config = dict(
    num_key_value_heads=7,
    norm_place='pre',
    positions='rope',
    parallel_block=True,
    init_std_o=0.0,
    init_std_down=0.0,
    beta1=0.9,
    lr_head=0.00527,
    warmup_steps=431,
    schedule='wsd',
    decay_shape='pow',
    doc_mask=True,
    train_tokens=448200000,
    max_steps=6839,
)
Each number is 128 + 32 x the weight over the matrix's rms, rounded and kept within 0 to 255. Layers, rows and columns count from 0. Numbers have three digits each.

# layer 3 MLP down, 448x1792, rms 0.0098, rows 0-113, columns 560-615
116146100138134145134100093113131130124121147109119000150102132093138107125115082164179112085100125139100128097136127111119207124158138117123211138196129109064133104139
105099153138119184140153151166133124156125136147128020112119127179129140122142134127241125196149133122115128177131139114140125128094132116130189109145113127151112108120
140161099133167093123116169119142094107119172131131175122121118087094128139175110130045121127099147128160089093112107175125118131111137109138088149149162141124104143116
109089174085156126136122131106126156121115120137129103124130129133113124108132100147081104080121120147103099178135139123138097109060096124145129136119139114143103137149
179143147136131097074157136114100112119146153134133000114130170126148130108156111120053156083141153154151117165100099130093112110097138127131089122106141140130095160189
113169097158126099154121124137123122135156149102144218143091125104123146139139129116107182074130102108119086110106119122115202120135158122078148098172144106118143124125
122120120167124134157158126144116121094117120138130130117106143141099128142135185133142115137129137141123111115083132122124151122130133165141168108063121125092139153130
154186116131094162133133156141157173153154143118146060093161115149122123127134218180085135187124142103139149126147146168135147146138121129139051112115130124164160140097
088094100150128119150110180150131161098111115118146136168132154117142151109128113127202122154105151119090107133185139122132138127069136125116133108081129106115158175118
064166162150109122136146110112124130131112128105128245124139129155140127098121140102117122036129142168088109146133149151159114140118117144125068110144113078149085128115
163116079122145114097106134128084121082128134140156255121111116129128152091115056101118144192137144122140154152142130109131097148113113101119088120053120135110107119145
156195166119131121141149102135151121140128139078123092153120126123153126153123137173169153082129132123151081123113116105106154122158131146146167150156134106154119130136
154134114135121140090146113103112151130157166173126219147155129130118112146154080086238151246155153172120137143139130103151160129160145121145113151151129156115133138145
144159150147156125124122143137159123155097133067117255138142099129177133095116198172200083186135110143121120162160151124156198142103109173175170130182145110145128143106
064139108149132158149119122120124137112105083112133150100108113148114114121132128151204104148132099130111119140140120087141118089135132146085094095150140099119084136112
140155113162093112136139153116134154140125115139161200130192155121148096149117196144151150214104117137106114137116109107123131105124116152092121110165117120128110112132
155157127080125133131141129117168161133142113106129063094082130158127091085116127160163135108129102120123157143113161097163193088108138123175155106208155142125143134126
097189109100149145154117109173154119114128146131130069135105135133141127117153087143255146058067139111128156113136110110110197121133160128063173149181136136135086094139
156095161146136133159120094102136109126117141102113143114148135140164122116104174150213144125146128150101127168132096139131115128134145159105157099121098119094135106104
127184112135123145123133129167123122113135165149115073126107135137134150161146116136141186101117125095147101124125129094097186153148156106108143119171152098103121157153
116059108177129142172129189157153145116057121129146217144134159132143135090114233155179096029120177141137158148153084114133147094073140152139255098083178146139096159146
071113118144090148136135138161111150105139139118099214143160137137151117144121173133255137196135126151138125144132110135138090147089139135117119092096175125122118172135
156151150166152126117112123084151100138130121103147029118114141109113155147083051147000123000124138130146130128120141110133131159090133120118154144074156104136130100138
125163117169081110119136162111116093103112149080172116117090124118145142144112107131056091130134144160136105101124133145119152146103100136144133142143105114115146126131
192119109140130100101150105071135083117129147136112130128136115096114159135113065115173138145149126155134085112115093176119120142159140123151137154136127112126111149108
106155110132146123126125093122155125128136128113114255129118120128123136097115070139173127010132104112123155124105133131148167149112117118159115150125113156122150105145
062158105110103139106097137106116141155108104124124121135120167144136145143126143154096116255109119132109114125154098097111168141143163122111186115167132089083117114112
100012120123134142103115082121120128154169111148112000146145142184119175166092172130032127124156097113167154121127113101107050143089191109109060137030126079129119129128
133144137127120114117124128123131180144151151131125078113117154128143138137122079120000143177145126134138157096144140139104163132103141126129119141133167157131140127125
042030115123095135127126133125089119110134095117146101165088109135146125117136103140026113115095074125083126139139145124181062112085109138128120089034124120097152103122
088083138148088178126142165132136151160130155138142000125136113120148145135126082134098130182136139139127155135145116161136081118144145116123091102088108157126132151125
130112140128119172156146108131148087134104137117098205114115162128143115132112124132110172049133109100090125163116144126164086126104145161131105136099085104124112085131
146125135143140143133113118143119131106163137144099138168168131123119143124109143146104143126122132129121159144150090123131125107138143134108152127126135143144134138143
101108160140135132094135141153128119141112105109115255138150163143122106110128106119153121137140149108171172143129133144111133175121132105142145143140103180135130105132
128120102149171114117086102128121121121154093117128092124148125126118129152107240134250121185142106122142102120145127112115149136132125121125134143140139112130122129085
146111146128165128120129125128113137122130129142114240149173122135105087109132101127150123137126132152163158155127128111161113095131123119120092147137145167160110150150
132114133142133123125142108124147134131144083132129110157131115137126109129146153118230120122113142125146136111115144115131169146119124141114239151144145111133117116146
118098119129112146105128151082151142168169156144161230154136180126143106180138143118193154060115177132115124108154106135105087116074117135069163157086118161103116121125
163109103119136134108151148106111170137169147131159255151137102135118173167101141156119144107168166184064100098148127137154166109128144101130209140155175128095162167132
085130171108109150124120130139120110122099090112095000109106146168133115121112086154140157194114086092138153118139142121145120135138174108121078081114101125137132107127
140172105154158142124133119126140148185137133143136096109148169122111130157129185128191126048126176141168113142169157155132147151122120113084132151151111155122164115149
180106108134138116121129164114139138154150118127144203112119155092149137135143194113124110072119134113143124135153148114119098106074106131131144122101142111155112147127
197064108157122142103114119129115122116136149127104000122134148108127107161149117146126160193114140118162160141158142123108102156113137114115127137090108143095103153114
105071111147142132079146163096132138159122153136093167157132125118111136147127131134144137050135145123147136127155087137100106168111124122104151140124144165106143177100
139167071170176114093146120104130116133119147162114127170116107098134135128119168149000144112121097151127146101149129131138171113139147146126125124165143155107101155148
151037126107154120137145173122115076134085136118104093108125120116112124096150151116150143075154154126111096135104126139123041110081103119117127116036149125118124161150
123161175126125122154113091158133116160119137157114000183142114122151140139092061129222137133147107161145147130082132105139167129164140123166088095183107147109151115121
196141126107159109112128130102103113131180137157118023139172146120104150134132135120174106169164143122160153104142129135105107166178135115114203173116125151161127140144
114113138097087142133190152135143114112101130106152132149120103109113099140118096130176134109095117096146149091117146134107071129087120131150095126077129141146140128124
087102145103057157156157119149109104120120118099116000130114090127116148155096082161062149089115097121122131075116161090130143105114145115104147125150110091110112098133
133108124113157151141130125117181130170122153135140164116157120143122130177132146144167134055132139121122152095138129139129174136093116087125200150146129151116110087128
093116110129127133134084126102100119103134125138074180140110127091107134163158075118088169039120088158102094132140088104110117123108130169115153101105108130098128173156
134113112081122143100116127098123087128166157139136138108146144111099119136112141126144149158096136116140124119152124099119148157131119108123134163157105107135135112146
144152128087163102113111143137106127114104099134143181143167112120117136110106089142062141037132142131128124130119091129145152120121122099124197086160167135114096129121
141055153126122096133131140166120123111104075117136255100099129136134131093067117121000127000115123115156139167112135091166094099058133111163143067125119106144121100106
133118101144122101131125117089142107121105119129113139164132117127121130120125114124000114181145103142138122125137135134133069151159144119135003126077163155120086156142
116106149116133106123160081103104150124117128106170180151121118160156133121115183174176078129106115180141112129117117140153124155148117149152125111098162121110119120138
146124128077145111106132162087133137116165115104166215113104134147066160103119082149255098170124113103138127107115162095109086121197120140124134120116124121139122105112
188118120158137164141122145143097110126150133136130255144150143114146139139141158138244144184124142177132133112106110106139154127149127110111194137140130113098130097126
197244129184126133113142146132117122143120141129116171183127131103152135130122192117255181153159123128172138087114093113099244131196141139113181129197159131151124160140
025060143150141114159162132124145119165088098112166165061110158132143134103118091153193106157123132118152149122120123154120110110136120103095197125126148116135112107097
125151122127147132123137121124123153133141166126134176094119113134109156139120222155242134125161151145099112120133121159124159127138097099131198114146129127140143146131
187147141117129097145100135136125135105160128145144142139115126135140111103134186110167124164134099133136137134111111148110145096146146128121099106137105141134139116129
171183103143160092154115112112142122116131157145115000109111107115084115107136179101099114087147117136119126157101102131142173109197156161135150138185145145139135137134
142099166083140135143132107129121129117126132162099020121124097164112124157175127118191110209139111130085132140133119081114122172119093110142182169100150138106133138103
162169145105131080128117113140104136098152146091152172114122139092114171143131142125179142108159134121144141103109188147116128155119107143142147133164125150146143114153
055125148141107149172152109130139110110082098093109000116088120113147086115119106116011138109107101121109147106100112096151181080074152124122179129177133104081125124127
099200106162129160128123137131175158147130107118132141111117101139108127121134205126149130079129137094136121123147122107131195095150131112103110132199144138158120117101
137098158126158113126104128131134100146097138174100000115135123146086120126114123144100112129120111127140149149127077093114087135086146102110116122075150131132130141119
086159113158147117160113135151143113118106142134103117140101118137126131142155002161135126230137112140130098116136107139121176132180125142143192110175118144127123171119
105084112135123120095149127104081109159106176140117104130087137110109119108149064103131166119129114152137133097113123115120059098079152166141076148058125133112107103157
089074123101066121096130090112117090137146092128115182114137159124153156132115190143158131061109104081147166112137101073095114171104136061112133141084113095135067125155
134133099163110132149091115121143134118133146129159058134127124128114161137116168132154133116100122131119108142157137140151099130184104141129122150116113126097126126146
130017098109102166146156185150195146184119157133093131142138191105174059151147113141000172116112147075171201159146107128059109084066170171112202150068082155168123075112
108161161136127114100085083149101153103152103116107131146127135107120133154114177103000134202122114138135096136130147136113137144134117125151087128135143120117123130139
149122137123127164122133127129133138129153129128104103139168136143124128144138179144000101059187109146140131144097125157113077135114159103146040134038130116172135121120
105133095109119148121127141128124132119117104134133174139146123137121094128151069118082128122125139123117113107164146157146160142164107135134162121145141104116130123122
174158124135153114146120141129153146110127144172134054113115123114150093101174139122105121065131120133145150145149126123089190100159106143153096123176113166114130102156
011113129153094104122090106134107127100103079086080139133117131109117090168095137136067110202132123142139097116085116121117114102080122173146064123106144079148145173119
119196132125121109101147111101154104130097148098124127120135124085127128124138149134019138065135084144130101104115116141121171144131117148150125162166100116132123118106
110100126141083129133110119163106116106130130131128099163155144124136129138122105101119148201143103140149165128148106135156075131149118109118072116102128162117134136115
113123132096123102098140153131144113118146124076129255095131139138127097127111081149186123255132128107134098130158167139100084154119083109115074127140097126148132122107
090232134197137114139121154119175182121122125118151255132135141117148125102110085152255124235079156081143127155153132133136220086186085143148160134192121141133160118136
156193126121114114093156133128099126108133161105122195131112126115137086125121085121086134120139104128163129094135162099115141114113120093145090140112118136112152181135
129135112118161102135122142099139096128132130096149138122140154134101152139120203134117116075149158133140126143127130151126128156130119119144112127133106168147131143111
255043107172112124124108101134120110084147075108105034151103107135146107101179205124000104000111147099132093134114110092101034122023122153083156137000118117117086129139
194151098165116126132110146159140128109148155121124073114149150101134107158110168152123128079148144146126112118110112093085151100143164116063158114148190108135102095141
079156149140142126143138114099146128119100161117139102114146110116090103141113225127104108049134102134108123109117100188134171125111133114157152166145142136101172133127
155167132117084135130145133133130116116120114142115101135139101135089124147154061117121120160125118133136151133136113139107160151155115118084074134157130112122108160113
158176107118114136131168115144119128159147120106106086104133116124087099136124131155071120000130129155128124112105115091118163140112139109102153144149139122109117111091
154156125138145121113157142136126141138112138148144213138146135133163139092159113136123137073122161135123159137138113126108145125130102130123176135140136134136121131178
086193118163161124121107158149101124105140133156148000119105158131148118136130226098057142126118147098129120150097150102107190099109136143113141099154119136147127101127
231103127127154123113127152115148113150135153150154101146152172116116124129154255100165132000113148125145121115108128153097121124048125164101133164103146153140114141145
036066132148140149121158109114147128160127106130125197125130173123127090135150156112155140100146152159155113141085149121141139120102131130099181135165143145140107115134
098099189091119155099131099082134106179152143135114089133174146168167148128137139120186144097105137148144127134122106135146110179131162071124170154120123131101137128149
124185123141089126134138130164106106105121103101138096127128154133117137148142210161113106177130114089133143106123145133139134124146125128119092156114118124141129108164
119121104149166118134104112107125089101150095124123092105107118085091127134136199096000112060116093112122107093142117132122141139093125132120066172125133130116114138118
110087134112120104101158123145136153145098157143108219143111107128164104114121183123081149163075159136113127136158095107143115103103128146158184155134158134105092160135
167154110100121135157163139128126122104159139097138234122132085130086130110126093136181107222164121110109122114113131137152102107181113143133140093157121105161150120135
104117124145097127158118172132107145111124137107143226118147103130131159114126162145124104193138151140085143092154127178132165083171098116095159113130131136107108121134
139164131106154132125132149108139143122109128139139017110109118119093087109163244108121113119106117161107091128125116117118166115138098151098181111182145106125122153103
093082163115157131115126110125105137136132108133131102161198113150146124103093239141085105035142109123124150149107102115155092122107115137151146133138129141164120141107
126167157109097148154197124144143057121110149112138048104125154133147103141116069128110123148085095102156158114088167118119115142136132150141030155104101167149102101145
100031134146099132139157127144097153110108168157103000137112112128154116108155148101025138086144166145175142128103095125105048131053144142120066113045119162140108133185
123149159120137107134161177124125129118117124112134097094135107130127160117144255110129124114144154143098139148123109147150130160147120094158163112151132122121139178117
167130136131110150124139122167096110123140108075135196144170112102177106142101123144143146160129140145128146110133139124171150107149120144138136135129148116087151093161
120051143160115144155139132134152133111137150115132255077126139177126120147119126095019133089111152102114123160097111143134047133059142117133108130075092122153116141122
128116084139115147132131133111100139108120116129132181166126137097139106118141092122036108177121132180113101141120149107153118039142123156129147161101125121089121120123
151130139095130130115130109150106161128129115120099113095131136117134100135141063149086170141143126134111154128150134101136133117137176114113172161153161131116138143136
070117093147091183098132122140117137144139127135133182109086134160136123138138099078000127108129138134092143116122124105149162120145121120114100141131166113100115101109
178133123121097118118137123136124146098150102107142042113127126101125127157136079130130114057140167094158139163112129109103086144156119107084098127065148111133121117153
074118159144149131121101083150113123095101104110094255131060122132158093098127149106119147088102110139155124143119162129144099161139128113135047078108126151118092138157
127082117175135142124114133132128122125144134131163147119112153107127146131120116148121097159090129106133138110148144076115077119114123105085125131083131116123130111125
155079157132136115146139113136123107120126113129166138103128092133127147108093121146241118232149136135133133094094140147105024133112108117135086133034133136154120126136